config.toml
n_layer = 14
d_model = 640
n_head = 15
n_kv_head = 15
head_dim = 64
d_mlp = 1280
vocab_size = 19470
activation = "tanh_gelu"
norm = "layernorm"
norm_place = "pre"
norm_eps = 1e-06
positions = "learned"
qk_norm = false
attn_scale = 0.125
bias = "all"
tie_embeddings = true
parallel_block = false
init = "normal"
init_std_qkv = 0.0217
init_std_o = 0.0269
init_std_up = 0.031
init_std_down = 0.031
optimizer = "soap_variant"
lr = 0.00974
weight_decay = 0.0
lr_head = 0.00496
warmup_steps = 200
schedule = "wsd"
decay_fraction = 1.0
decay_shape = "cos"
final_lr_fraction = 0.0
batch_tokens = 131072
seq_len = 512
doc_mask = false
train_tokens = 559000000
steps = 4265
dataset = "wikipedia_en"
Each number is 500 + 50 x the weight over its row's rms, rounded and kept within 0 to 999. Layers, rows and columns count from 0. Numbers have three digits each. The size before them is the row's rms in percent of the matrix's.

# q: layer 8 attention query, 960x640, rms 0.0217, rows 83-127, columns 80-159
# k: layer 8 attention key, 960x640, rms 0.0217, rows 83-127, columns 80-159
# v: layer 8 attention value, 960x640, rms 0.0217, rows 64-100, columns 80-159
# o: layer 8 attention output (transposed), 960x640, rms 0.0269, rows 64-99, columns 80-159
q83 095:477475490539515501471436478524602474512508426545463465488506493556557475501464483467514530469483557507491447446533495419496461456520487555515498517497481550448466534519554519562487433461421443458541483566458450567446482481525476508507579530
k83 095:456534493510530458469429624439572570533485460553520499456483524499485490400458589505404471582563597471541475441535474424561485485606437479393493532497486468521480485468477542538582379456396475444579471554464587484363526418515517563513526561
q84 096:526571507459491451455508557510550500498470408567631460544455435629455536480481501588509481549555585565560548519562475577434438444532425524557472467520519518474503465438547573453496451542494450467527383532497469478516510406567552563456531455
k84 101:560579422496511556556586406437520436513484500454482403447412560553445473463506561502510391488563530490517532509577429441548502425452515514597481476407489454529548605504452543419485483519500461437459490515419544528449507483543504444435540470
q85 095:476512518579489528467555397500557501556467517515428544524421477549478528473517566496583553500525503506514461568596468410442551465397445480521447541484359473494545422456489520493480470490431524481471560423358570496574484535525424489424468455
k85 094:507439520547502568459532467509500571550599528502426555506469419538461447451543499489493521590448517399454474487515616460473598506523499445483517537510472431447483479603526503515536568418437476424398527485509513584515421466447482443408462535
q86 097:397474505488520484405519687457666526536563574449487467595465430488505530450431536457501502503496534559513529473517541521540500582574424457440518534461529540478519427550430493469515445479546545470547585507433569482567571412508501521461585562
k86 094:443489546533542393538529527480536474502420472575458504446475461500469554533505488528434490442553482548534471479502485531512520508479374401435592524551456467488508520580534539444413503508564499505437561440529520357502503520506555469436466523
q87 101:550394566501457598534546408441462549507525410506492553474496527478504483441517473547512525554400468476467483438409492481428446425374503470451442627456442387517490503496559576596428518525547502504427484538603496435419552529423495480580492459
k87 099:503457437484470490428467432548537509477508514479571436471410502510492545407565464458518590477496480475477414525528572507525439505472477503468445433478565417519560513496471628508519560533478515477510540460535516519559543585549483463506455549
q88 102:540365479530547432514554435530536487498459408509560523491528502504487485433465586573486558510484490458534564477536548520537516516581494492521535560492469539473502523482586564564506525526498533460495530502435462593470444537453577462485527412
k88 100:551405503464594384482603518491523571475507534402567512467488510440494608566482563523489484473539511571551514500439508461554534537533594486515547604542473438423464479514430545479526480540559433508502499446427559540559554535428536566458484457
q89 103:492484597471486453441436512416432488435654540485487600536610449522497512490341490435491475553496513524544512493468446503439412539530503518474576478544504544462433560533483487492374541489608492491586493463415508532546490410487532473431471577
k89 104:453534527511474414517479483546530422550578563496523499404443460483510421449446452548543510445417546560451589468404485544477519479448465433554456498537439447514532444578523634576428488519506558482506491502546524542411521570609474485532411490
q90 098:530488481520485493490477561549501476438533594435419550517508523529458496447392526454467506487504547429550504448571487563537515502546489561581419540542458458509421503522581559574543457456568453513434476499557481581480526529502496515548562590
k90 096:471458449440506504573510506455503492557480531525507473559541478542418498527565607486553487523545430442516460510546387526486468530493435500496497582488454486497390528506521530488464532507505512479602522539603443535538484465507471483532503555
q91 099:432563514534540445473451584562513552427563568446485534496494470496544499515419581500458486465512483474525603543516518494478432583503466489537489575502565462380512544479522595495485547516466644538548554502518612512501510463425557587459536564
k91 098:411457608485562519445535557446532453532516569521524506484641503407489558503464471514513542417406413455485517527458503416516516445491434513522525478440456474439522552466486520519415492535551429551452376443392471529432450521517503499641472513
q92 097:531420471475436496516566510512390412569467495458564498532419571513438500473457498446520473467520491470518504501533505526539520496561549600496555597525447460479540452434521478556461501448542534518555480441512563588466571485581547559577443502
k92 096:511557493484513395503541436430383481463513456464565475510451503554411464593463546464500415533501491473432500539514565522563546594466493518500547523535520436526548496471527551587524552551480550469518483529469529475468482491484526524462431442
q93 097:496353532495560556477510552423578468479448464517596432455468568544444526472400491525453397529566487571494493439429594601505459461446555535550489501488604397496562587506508555508518474511552573522508605526420422542521543516524528517582505433
k93 095:445485471450551464661507492397466483459580363505569463513502522530449501482518477469501534475557493452447461560436584450533547436480496534547536481532562464558517515472530482470506536420525400551537537474445508408511464544458516554544451490
q94 099:507475529491534481453529551493541541548567538488405427446522425492544509525521585476431469479457463464409386435488511462543523524525407511515566571561389406538523445493457469519530506490412538530484506521551571540448522476467391518485492509
k94 099:462496560434569517528564553474522434494521564467454523513535484497543435576497472456508489482455499595470491496473455541478514505484484554510536538441428425459450525521470534561392526557455540410518484463473515472372459492527478470400524455
q95 092:521563533529503512482542469427498579489382480497424539527533575469508516525428466491535408535522525633509548539537491476584479503474464479490547472497520484466540455455540509501492449618488617508527479553574444533559497514505539444477441560
k95 091:527560546455513509500614471498516507592448532500468467563534483383562472483552500447537474450563452494486446482455429497615512498414508533553540476513583463442507498463544424518499568573575480483483472571547550499472456532580500506523512487
q96 101:424476560557505425440413549466512562517523435469571508499511556548455433477499534528535510531463503427518470535390491505523533473543483432461555439481479438469570518476512474529505472416543542537506520488551554407394458601516576394443593548
k96 096:512558461493494454470547509444480451467435553526488510503563560428593502466510446502368517407427548444466539481483587439512473467518509503471563486571547542549516443555503521450544598426438589583495551551524578454494459563547503508457577511
q97 105:516488463510496505504514545531517495505519547459476451563397463496436480578552439465473555527465550544498577480423436541452432483505483568482554504420525461515501450482564624528494430549552479404458498460614584535540477557474598515526531522
k97 105:553554534439504547543528537501467490511535513568530474503537452441522482534447489575454597489489531567460466499451513551506420495492455492556499553512543472537500554517508486468464536567488482379405558490535484638448551603467527625532528493
q98 099:508513506432588547518489536499506440477480416548530497450503466541537494562424551440365576504470531510428546588509489428439472462435495593434424575501440467479566529505490452494495513482567542507390489461520458440510541552463374432505576428
k98 103:521495461412553538604510505549501499476394429509558483295416390492623522535505503496546503481497524520425444454520427468413529479468482528568502507546488440453511507500517479519524440452439500520331524460481547525387523549510536524554568469
q99 098:551595583535484436588494512467541463510526494544462456481432523482560479473503519565506615482467579430488529536457506473522518539498501607492460511566560510552439410512486542438415488511608529438446560554474620465574555483467657464455473454
k99 095:484468624497568491549500554418536548526520534512487438525503503512453541506523339519516500468478552524585471597511513506528505478542508580491520490548591457488515524535516505475510528576403439473535512496489450535471459498530576523426611420
q100 100:492558624598412525515500584466474519451488547527404488528567463548597552535349490449442525512495460557467477520401425460417571460603468488518583452487493488466486468465521547464489502539537520548487501491426542496456460439491465619479481488
k100 097:493537452466566458524526535570453482501467470441507492518449562554506553445502551555600613454566496533463533488529425497501498520467472418512612498509457482536512495545441550472422460465511543439448535535559457480424488552514498545530457488
q101 102:450626497563429512466557411547561508452412445489468457649512468383449560514659489512536514452527462420394524464607423611471467496437487504481587496479416502582449421572508476501407450470474503545512532514467473585558490477436492546503568494
k101 101:458481543427527533535506444424502527515462597540574527640523396510570503559623451506487459540502538578545452544452514442531545544501542483509578466507532549441500449511541553490524540591484448497478541590490488452557398557452583527506531398
q102 099:521514451467525480444450464413463457493473415486464536438457448599502556493556572431482492499441487533503471478518441541566493470447463569492496529475505442509473492437480503554429516464496563467523532523401374522450533521516509528557579444
k102 099:510525509479539523464478567444456460502494434484585453470463391503481491487489536508401479530406462445506481508458479527459544465477507506466600501570506432462419484439495532540476513478437620531517518504440539515470472499462464490560503525
q103 095:499491504571488489427501498463532511483531462533402448576544508510507539558500470482545581530549405478446511547552426561442496516397498479538503448454459480540637449618417454538499439463435409416421500435545580496505469508431468492475485442
k103 096:543501563529540471495553500475494471470471451456523476477495572404486427604541520528373574411535421406561357545462439568459459503456523491477479568502496528538487461514484526477535565494560527469507531465506584539527548445403644485534411553
q104 099:558454519534519445521492479480612495565544552543640531432537491431523473540461438510484505547428555428422511430389486514556522522588528405481467419458504516471532463562526505464478505471475550466494442471596506514468555499613507467601502446
k104 097:512470526506487517397415587566436536479487507495513478509566506464544473591468402386479362474407521462510483440492492523472497571506506516491547402516563558476492467525438458492463453577445573512528503474479598483468469533585401424443553528
q105 100:386486502489411483478517534462479614441468500531413572542463493453554529515534417498500380431441528453466499427465559522467435558516429513497479494461562487513509582454568498534597517527530496517486508520476503517530492579539475565470466551
k105 098:503431461568468538466531539513436473554554542507456509498573545465576523534570464454458478472451459446514521497594596500540503604499376436473501522479568614406487576511574513445522458498524468468486514438540483558507496476545563464514566478
q106 102:472459613485504481485479546515517455542656518477551467579492494487570470474536469555522518506597424541580553512488643487535470494491564516548592529504424506488455476531441504479570446402517509519561491549473479490533444541457524469448527508
k106 099:475477509551526430450506492565513513538561507424404449546418455542491481475561528605477489499525414485482550482482473549492494465497591523469490519508504488458585504487419497560421438561495432363428562503471445546524453460521488439467489536
q107 096:533509486495534512492454557484454415533518491526486384632516501436558524568464500535508576523519495508482536493557446458485476518422509483478532493575531555514402501503534480516487503476432513516402416519472499486524529530507503474510540519
k107 093:549523599495518484525527512470461428652414506466552507519496523549506534382455531499468479599500438491364521522573467523519427369419488599480488567611514590527496517498465491577489504505548558521491552486508477530447562423526536545655525440
q108 102:462606469512438529483468487490496482541601544506487467508541560472560451426473441477484562499558465569341541501486507391534453497527573473516525456440484467591492528614578372498528552638595508462524444501449462591543505540603507526555488441
k108 104:384519488549508517508461397457412483602542447480535448487541547444435554508501509543510565458435517490410491486482437497491407518415528459492406558504409475459531463609411437564467610514578529489504463575486393527491420513605485544484406580
q109 103:492567597425484472598454573562535518531373421546433558437506486536517552564535384510503458480494514497480509594408444508543506428515470591543454518558567564416551425456495528476427526509366403558509467471474487480466576451451429537535584399
k109 096:455536507518529538499561602491558538492524473521589516538503600534377534490458482564494526451563415515453467398442540453492591468570474527503442533510570496433392487584488511585495519454414433569492597490493455464441451497506528514588550497
q110 095:528478561506516401441515543483519446492486490462536529554430511560526570436503516511451473567523479518474544571548468497542618500396413513542481508475448484456531521405435543498494492474465534524547539457499563456539467560521468556541432396
k110 094:628499501545494485489395431464424590457615450495486546501553529443431455536562440530403457505502487557541554595410496475542519430542506568540473556613537495424482511495495432537537511467540528546531483506496543511493512519465538477498469558
q111 099:569575583518518541484576431447499453528498536421563445501487533570458466404544593560524496538472449497502505483505525453379493499450481470545575430464483448594476474475393582453479512518527477498475541468522491460534535558530434449435546538
k111 099:521467524490555464438471394535504556456556467453545415429505550572531495473488446512495529567494466520500555427450489524466583495520441526548489404471461455508504432441390559479421505504487450503525479469525468531500538531570484499496496510
q112 104:530576513489553484541544467421510499511544528525483490567513497499554446539518494518488485486462484495558525493463493484560547547606509431533443552511420532459466509486530522525490516566485451497475513571482538505495424505669554588427460521
k112 102:550579475548468525494422480432483520453515522539469489635424488486468504423588572563485548506562482423515637539550466470490498619578437461534544601452453551470459499519558487469512493538542487369531514482466513465473575507496447551403530456
q113 098:500527429505511440552488459529522444551489418485626415478510474510464451533553412491568472470418535566523525504478468462477551545491476639465579435513389491478425413574529546515519436521516527454497501527577514525511553447427508485540504400
k113 098:382535399460481551532570477555478477516427411433512562472510519557469568485526456528511460465593499506509438467443480496419610521535523547496510492597537518546507461524593521438513481507522589523548548504536456455521519433423493462539580501
q114 098:496485510550480583567508572505606471500449458503512527595445499508485495445461424536534426396461439547465400407435556571634431498462561515544488436414598469481496515535469542403518590436434385574483551433458488521490473430470520587497433481
k114 093:503469492532516508570458525488481509534541382479461526572441570474402525457521469494511519475533561461572499490538429416475457521523647518538515430504518482427494509602474502500524370462520407490539507386541507516509503481500526580457379561
q115 100:533412578516473481426491465478581474493546583533404470491389556500482504525487449554586556482485499512495554489447442541592455494516488465530516426449432450449487525451508463502509492469671561586483414458485553567447616593480449503599499457
k115 100:465560590517462464511517467502455446461421499496532521501567569452467554610461467481436420487522528501560450627584469517527355510453460458533454564493514556386483557550511516511537535485476633541468398356526531477546527454525533555550502501
q116 099:552484501454481422536514491460482539482444517497464549474507508533512461481491447481512513517508482521548468475510488430497447516476553465525566445506560548574437472486489441505551479456492499543457581442472580583534414465511582480472543384
k116 099:481429507442460578512517463426520450445527492459419503500469473451481522536464471523436455469541425555517450580527539498445430555544560535450512398512465496520489501384469565496568439461421495498456587510512526574481503557476498429510468476
q117 101:450546533468614480484448446543437519521471485609498436511529423488436467509460537449547515436475453519491542486465534541490448520501447625457575449511452485573498608509549522473466456458545456529404509403530536425460556522429480401530470503
k117 099:550513504439529473583498381523454461575468515499611560448505465588522518444467593414538459516422531542453562460368555466585578440502452507526534440432472543488507569450539493467462458598494537527495522475493552451426446550436524490537537453
q118 098:491490568539536518546430395531549495450525518528508432289514531540551431483517518509497589437504444500470564593503456448486552528561465515514494508536364522414503469425506543538544524510610530471494574449511531565388511559558475461452391492
k118 098:458491528514510418444540522552445502457576474439582455385553523464619505478549437492444577542524428532434653475457498439520516477576488479436447496548475535444399587502488543473587434573530510398474511479508505517395540478516553541509513412
q119 099:513482565423548477493440435465493527552522503571494459575440500525416536559476577563522504497520458390501451487523528551651478544462559512512474567492577489516418495522515512467491410463593539493506462410432374571477450549484465564512521477
k119 100:486492453473497470526501530421402540514464442447486461591485413546370477478487542486487450490506486514574563544557567501607467496536554577474531554464543421536470475520527463520523504526423482505580498537582539520491493584569574501635426501
q120 100:397453537478427437531507539529467543481355514513424489511511482483488548432501455470409528456410487510482434473479489549454537426522443467464572469516503584411462458483338537528453429504559540512465411538514583570635581528524494486487420596
k120 097:502490489452409425493495447506491519429464448549553490553501490550581478449507521557487536477626427546541536513545447534508520512457486496472477440490532431411471544387533577562447450642493489482434526477482548483459532518416505465453452512
q121 098:536604525472462531552541603502456547543379468518419482497525541472470556522438435499490465451406503529474501533552385569452507582535548451483564461414415496538444535535450458485504515412519507444534499519450465444413545489537492501541611477
k121 093:445615469417578584585533501605530501526456430550555523593457460516454548505594527569448466466387468517453470477479455595462436553516438557531518422531435473556470572510500454481413501466492452491626434476647457466465408493481472424480521498
q122 094:503448391428491474435456527436567421403470472590503494466564513458456479476558513524507462455508510464495470513444578509536524532464548568503578540563545454558446536502457549492508461473535531502479563486392477522489499436491527415554430556
k122 090:486401446470507471495527441502469474555459469481499475517519503536554461463512568546333560502506523513560522474453524568474471433610485550554519615529602424507511462493482479491510489517550440511497502431437484402530530589507598527445435558
q123 097:541517534466476462447485539498569542570467506484635466463529486499512516505599441575476509433476477468432522556503459523458396442465543536563576473486513546499501469489543478489511448564518460393481466568495432542488392480519535446469457498
k123 093:466493577399464542559538531452527441572486440435473470488556498458440440498524500530485532441608535508594428491515499447506588449432547503548477583538551519556475526551515435439505487500572440506516545578478577422483528536478481464500564573
q124 104:520469441474492501471467447478539558405496463537525484552555521536488448389547446536560498609405449517551507493502390434428472486419559470474617554535562458510496517460389549452594568442506527421419462496552565522451534503476452457453513526
k124 103:614443536514534525567464442488512518453570490499552515581445411484489482453456474508493452529509480603516573527473529524519442492453545449463451527517585460435443484514480501546480575556565398502528404507553500553460564521506424505494531492
q125 100:529520547436580469489461459425419419472384431495482479528522399441479485464510538382508481494484509384400400582486427560386512442471533469539510488590432433527486503536527513450466556519407539478442488487582476540520572521486577462520462436
k125 097:489361477423398536483604461400496511425624627529511548502436515538461437549381431515460549516555519471517446514517579523450551525490530513587515512492451559590526581381596425529508576530544593477489551568503631481529435492489533355515466375
q126 103:536483520486496475427444539507532479491454435535483518546466526554524467480478481515497509484497502489477610559536482577537526470534539489510409424565467571469552512592574401463486505451526523443554482492494491559572581414487519503398541609
k126 099:480587529579560482536472505529554462428412576561513552453486563585494598500483484531618512500531535481501612446515473524501587592519515456578461388537497491532562535506519545454531503389448391540505570558504513482423565590524480540470485596
q127 100:527539465564533491521467427567495574485521586450568512482539462521498495510514434468462583378464453512445470425482515583512517509469542608384564561492399473511478511523543451403481475543508506527456560451520433475502482535554524461487574455
k127 097:395521389535482458578446555527629410556464454525497491433464452490546500466513479509530492461441496458438502534477412503513533508532418533476517502579587456528442465585547553468442497511449528487509615482530564507558548483507580524486563388
v64 097:505470484548475486497516570497541546479571398516456540527471505435499455526515517462446408543469512518418598487581429421636491478533482462519548522565463459466506435464358558487453490533537483489509567532441452543524525458382566488511520612
o64 101:470512550468481552516564442481487459536504464502516458470636534545481524416579527493475588550580444514527471533454590589407432561485498508477504460568550518456509511568662474438458442446550447567503490482539576436455531426553429503421492486
v65 089:587492484568603584421568497511457476537513525555540511467555530451504486481415440524453535467519475522518442552541547562547552493456525562517515600552490495496528499524482536511529439477459465462437438524561488501544559468545489493488497504
o65 095:372539502457539494509476541431583537476466542529522505425424421584554541437508537428587542433459526460486553517466428377404426511538469495546448387484515439444511560475448476472544534481541522448475594430461456549476412474399541469496522414
v66 088:503512513465455509554468522521511551502548431542471525544540507573526521566445461551500605489560494534521499517425532483461536510504526499530438538498667512458491483558398569440585557558430553563470513418456521330478541536430548456557470463
o66 095:533513409481520486424584419430543597507456464522531436449493500466482494472538539483518449579418489437388597482605401518506432502407507575518490492520421533544534482554653493541447419451545511486552566619470506575521576527607434489444493454
v67 095:500459499525395494524509404484455517497526472437481451617491524493492458599505516484489450459457505474499483454477498544538521494550490485452564513424539443517528500546591489563410536449466483493390580357482468415557561517493561482513486459
o67 102:530464491537543485513556526564510453460428515516407483385513547520487494459359549574481465468475570531528522505453403465427463462472578539486498483551528558505618474454494511407499536484460518540623471547486477544519538507513478501495517503
v68 088:542482532471548487458549522465473503435531544561534500451486514476531593439464473455450419478472388503525535545425456471523544540449546513526472480518599472513474457483489569422421524562487497432471462499503447521550435453532525443431467583
o68 092:565556476521410595498490457525621502606537565453529468570552454451444534549506486581490503534518660480484421491458546578512576450560457445509476519488483488545450499437456403476577498464606466529555566496473531524422537513485472507548488393
v69 102:504515483560539607500524516511446517473526451497521486483495509513518491479547477505481517503579490475495514550558475482487507542552537594584561511522582413563530551424432545522466554478501460581434499516529548563466507566426479493521503528
o69 105:502516526533511436503575512475524501561532560510558518492513535522567496453469542463470508464403461523437493512446454518518440445481470458444440519447451523435409475565540442421432490516458509475576492537494510417549455472480560506470475478
v70 087:498526472570611422486529593470510508576430476472637441566499501488553460527493558489507456426606537530511494509597507429599532431465539562458526531563464538450488553439468526552502545510501543447562567524373522408519487530366391537417531442
o70 092:516543559499398573557437493535489533451525495548438550402553465467500525498551411555540544608475512435446495495500439532481498481600524436552471409494533535601421528523437419506453462450470496560425454519545490542587534542637611522499394550
v71 092:504492558557503587415499430483531521448499498492470489493480433550548549429350486495511525473486435498520493436476504471507507491565393538583561536530482509438539666492464465538470540531504517612487525569403497442517440608512495517504531402
o71 097:524535404403449488568365547515453456560573443454591492563463560469451597545601484504495539555462463484537487442541474556504515479490586515474478437517538560614540463464561500449641491497474453416568560433537445590484534397488490446498501577
v72 098:479538533549498432444504455502459498452447496559541564506562560469473525463503467531499516555353569471476437536480431513458453544457511551522477470489586514495448501505519454436570550461521393556595602456508452492509539574515533559504527541
o72 106:504411448462547538525474517474465526493497534413510410439560471479509509536451563573555458477510466528567524482570573498510480424575451428448499487621425507495538559531522501552449468524481530419439402546477467528517427635496548521507548505
v73 090:458537472448409536542553573467504569505495478447511539539472534466486520477505416483507614511464493520337481487571546500409570433536425512412541407463490410473481531435495531453530446473393424554447522422362467456416507492608472567552533617
o73 098:442519485512525470407492436558469468475569510469533479525446491509515458545559542424475422490534529467607452436449437496491472507506507519573522506473448580580481505636423558554498611515529538508589496601569421532504469441445523551494479475
v74 089:478479512543462549525443459445404415502507496428540467520493447458456487517506551537532496510531444555458635453500474528502497498505472504421507485440536483510553517534423518538449427556343505567555484484521539481476485523488566474500555491
o74 097:489469528447521451437498507545577542575433535576524531577480509519576516508423475471402537535469521483555411518455458524505464485591503484516499518523521470453515442464497422475510510589593489512491524416533455504517530454521495539545537546
v75 089:539489527385491537472563510442435501464511527599582499470506428566466478578477461470505538534494530556526509507508467516420557475508477503547515418494505510500507557507477494491434453516422493388555440528478446525501452445431360566467489554
o75 094:437531527559486456462502524458533522504581492452439492536489461486497495457586457499443463552544557466427512496572520424530438500458498425509523448488534441534497505551551544434513516537492508557488508507494553435505581596571607462483463415
v76 092:494504484585503574529422515519476438523473505488467526575429527480541517521520541465482521520534464547506436469609578449541470504537476456497415506491593497559479487467437499482491498486455488471505366477545579548474412457491524484539537485
o76 100:440591488454435607531533450512437556497571525546523494413495504536500500510586507586475492543537550548468583574546486468531394519485565435509496605553420541430532436535555508573461462543578516528493514555498506468531508536469453504451438508
v77 087:508440504538452515470521529522533482501407557567492450596506552491500581507443508513478473491509491415486506508551441544408444490450458468503521478438545494462489437522456493501493447455452575504467514475376447597484511446463496612492546447
o77 094:514565464462517549407550526501446463420476498494495424461488456537560474558454526502504494459514464536379484444437629543494549491544534555561572528593456571589494536541551448471546510542528405494533519462528526493548496500471492482485505578
v78 089:539473532450554515462475513600442502504516545556612492466531490540541518449397556539538545521457386594476596465471441453467543514436535509578463510463543546482528512526491431533570420549477449483384598455538473581529547526559645467451516510
o78 098:467476537513503395497485482420497499523506463459412522486431531544543559518497468476486580490539514416458404523534486547476429410529524479464529462517530544487486525485543561508549517478489492481582493576452522534533539522484374498502447530
v79 091:489517518458499543415586466513481544454520463497465539529464439532465550458455483563334460458463609507601599497537533518486502515587444588548599537438414452605487442357430529420584439491510464467510466581544543508565471490444509518476541450
o79 098:514499452589530491528442525515480503440470575520568471529566620496522555499513440470510514551479498432494399492482534466492499600532623488435367462489568472422513614591540529460417569454533547535540516440469509536463551579598446554601413485
v80 093:584562451482552474544399410457480485591467517513551526388492504457587521424457579485499573583618524543459485515470496462497437499442471393545474519469484517468444455509486511529533548493486486568508428488555565377464463477497440459464386490
o80 099:355452501484490514382593460500456481440569465443443492547517376590346396569594465519535567530486458490551500497578500534461614474524463508514561512499472463514550476516506486566534464492536438479464518464495513610577440575506602505516593425
v81 092:480499562398495432526498572500501528483454533517476579480508436470557467431456454508495531526468540459457454491499426491553552478473555514382509476541468448574542507490496501426472457481487590461522549566459552433479531457601527457331419457
o81 098:506467477508519564500540459446496461471467459542512457474428580542440556587588460469502439412547455581551462534484581477409496547464477450535519511424578485500498557504560523615562525573458456457454458499528530415493461527555493492508581482
v82 094:497548402571490443554467406492465432405472498512552498479549573525519366448452524455465509521547529491507533523432581487483530537451383450517499479651567542518533528506555561513477492433513496495482575499454485507442604539482501535435490533
o82 104:570560583489442510544504535503558521447559479480438486538548471519518615589557499598548530438483509489416414502533441548538477463536501480515483526393508564520459517592569454501466464541434568491471441588524474516549441497519417453535465496
v83 100:549505492608445546509508555541494516518487404421461581525489422544496547405466512509458531561509513466470612551469574463464588563501471419546459570403511457494423551437466453468521591466463476545506584530510428599463506530500499511604572550
o83 100:456484461496519473441520406504447478438516498465517507501413538551525424586472503516486515598438511439621450441461432559525461504468429532539492485526477460569563586513422536507524454402495526508565411529574511326581537516439469571432451458
v84 091:522428541506535441422632462503399584496451544499460392389554508480538438514491532415479467432530569420590481509455507563419510490462509494513501444316455540499484523490600475483482373499528465475586515500504493585566485572539609427499577483
o84 094:538510558542365555565411515507463464474436494471576522554498514541571576483454463541509563589532469507457453470457535533516542510526532449396472510595474542491494526455426466501525580606412595475425485543464489420483488478487503472460451588
v85 093:468545502525504539541490403478510534578500514452506547463459519496555474547447475584472517507517468511587514459446516500491511561480492529538587510523498510476536462537554495439509498610539434477499488492563487479477512535409435396474418502
o85 098:489469364420528529497513547527515518593467575531457388474478463546410537442640486403484472566394527479511564588572488581524512452563468525458496557421604472503516450544494512575456477487509499512537498515457516511538488436608526485470496516
v86 090:500520613547476411475527504534483489577544449576504479521585514467416597503428439466494465477464441548493509500447444457449525490447516449385510505583549581534532456588494457484542420511529537521409486541525511491439590509571431502524483493
o86 094:546441540450460503527506522441569512492471564406533482454500559563509493548470464509542532528513480520541420486444499451501462469551374509528505472436474440455485551388556546549499497454414457542544463477537585532541441479442529497519482442
v87 092:513486577568491476451420505558495490479483508505419558527487548443447563536611478527483597427459489508470471594564474446503393558520543552422536532524496450434438421491524533486509523483477496435381603513520468591620469550586446555529558558
o87 097:534491436465484594556531491522449504491515533487536389459516416445478523420417571476638455478453519556524452447530553509476586482474516546531387415502624469467552505464522427497550490575455439582584428494554482542458523514539546505520412484
v88 090:498451523431451490430496584470533418499468484546517491446445520581548507502408529475570477518462394475550440456458464514482579402489509527571481542510457519567485449558466518587467536551583466518395539555498644411482521530499503509524599491
o88 096:499540499546548520500489480418407580535535494415471475597549510433483569527523523556480607437493554558494586516495450416529432501522539542522479478482456473502472562446448565497569400489470636474508465439532512561453478465456575464504432449
v89 096:475481527480502487465418548482499574512597591559455511464481533470473523567538586451496493431469557584597485489539612395547438494425515538392430569519482448458507497420515452503524461444456585478429511570541421366503406580513502484527562507
o89 099:476632559491448460560550497452479512563445436416522511517463469449486457553554488555541474459536428394435445451486411565516527490483489452500539344438461532529509444452442506449454560535589452431572508456434531544423575423468498477461447481
v90 089:441479504468500430516469461464481498485435558545469481490469504475549450608571600559577534484525499512513439535430472500511517465445520462460447544549474497544471446428562543494521527440614468455562570490439482560504443546518443601486431514
o90 093:442531427509538511443514520496460472613552459429462487506510459513459503383546374437547527479481445524475494420596455576523437507583528585546607461505528630495464508548396460509442491549519538453556433525456566453478524456400559487509519570
v91 088:482501503473437420469482481492591474523573576467490449530524536492584458467408519587516490569427468481431467479598539477499506540425503497507514533540479510499496532456597535563504573455371571475531489485486518377549567423494442481559450453
o91 098:382519511512507466571507551478444533513520475514470584489538444520425527541560545503454426502510514559504434497330528544539442489526460509501565480537550574468588529494519469416422461492603496517458481594609536592494466531451538494544504517
v92 090:552520478492534539569423448456506609576469508469476567474495392339589578438505509585446517507506509582469454442481582645461527535512430615507520372522504456522507521510552541506631494473463479477565440418449538435455523555515416460471451481
o92 095:514551447562545583497565500607525471462507412544520483502547563541475488445473534424564403466507530431486571475514466424514472500559556482433536636515492593462501437466543453561436526574519532445559499519597478563478373433524529490482506549
v93 085:460503458526394551444441466511542589522471406483417457525522548416570517512530475599512431536471533451480460516461590486470551512493501483522454596567459510535590572593477459582492454526450531523542552395626531540540567485531456587515514472
o93 089:561487536524603503579459495525479465473523482460453529556505508549460535531465484512565491502534434582513555486484469525474423554556512458524502442416579537372541474452496549397471511512581492484553399502397456479492479348457565524518499546
v94 095:531462589471493514493558553548539559489527579404556552621588439496483528492638518601533517473516527549531493504464516570464477491574424492484494502501547506554489501525527485462392441561457499508507480533456501484514586542550543447487585496
o94 098:465525422489606532556472458523459570549516538549512431505569509532559495500396448398465492480458386506455436403452472523533543481446533502532522535475567528406651474449518541494553586496425564558514509445542464524517444389453547546499455531
v95 094:520476463510506498526517488518492526479472546539499451432532552541490462518472430453486503574480421476534450519585407488610456481508458545523496497534544505570566522440462465497450540507536490513528554491429457448480517427467438541484527564
o95 099:449594602479495477470542625471543440594496588515445508575493429450396514480647515473551525429500496482486457520427521560472518495509538480460564420593396500479479432556508509489497479536429470492441486447495600510508486505521560538483490447
v96 091:590556485482481492451487568572534571583543567468550578532504486443524490527507516476476471439522455476518515496478573535498422409548485503554456522539630467487465470505541526405434560460520512514565494512457437496488546522450549496472539538
o96 094:389496437469493465449465522446509476463581491498484435563548561472281502460546528594483464478526552558471475439385464477466602488413455521483582429465402459568509595504482383548478451543502459518448518478494494472478502581516511516493482505
v97 088:450501399516428407472479449583511540504503430490596478481560532521523472574482529538488553537569414597546569469504402654524391481516436489489566415522456478476512598500501512497455435443469531535455505477546474392460525490448456541512486530
o97 094:527451467437565501540540465533477478472562532523419499518512500390544511406531396504510574466478465428542609506452516370447532441477560518560442543561555509575501422524527471442452500562490461631546449526463421547491494471524458546564578463
v98 091:550590515400468520382590500431506527395473493573571433447568512402562470470366543527460511551536481538541525487509495569514474561468563567602516487574447556480493544435470472599544446352528500491522539475485422477437468475438467566460495425
o98 097:497463456522468471559342466505514422676509538509474556577372498571489430570580382522526497486434497472465483546567449463457536425474519422396407433466507435479605479596516522442428574594586475495513432464451500577477554547538600419440530568
v99 092:503448474545560572484432435595576428482534488595485529501525447501496521409507576521451390532476565521378381573545491431526412399533624466541497504533451523488511427553441481438461490549475542544560519469428526474467507454440499496481497544
o99 096:443593507379500457505502605490451491519493474407424498470426502473475427592547498476575580484488523518558557416529472558393571505525392559466466401498471451510473532467550553508454581393551521429421468491532477551517513490630531480482494450
v100 092:440498601492525511429467500506459537594480557465568472509445528578607476567489404545564623416594469445459516583473522491423603419564456504522448491465503501497570433502489462548532468481482495542463505462463579469379536514541479474480509440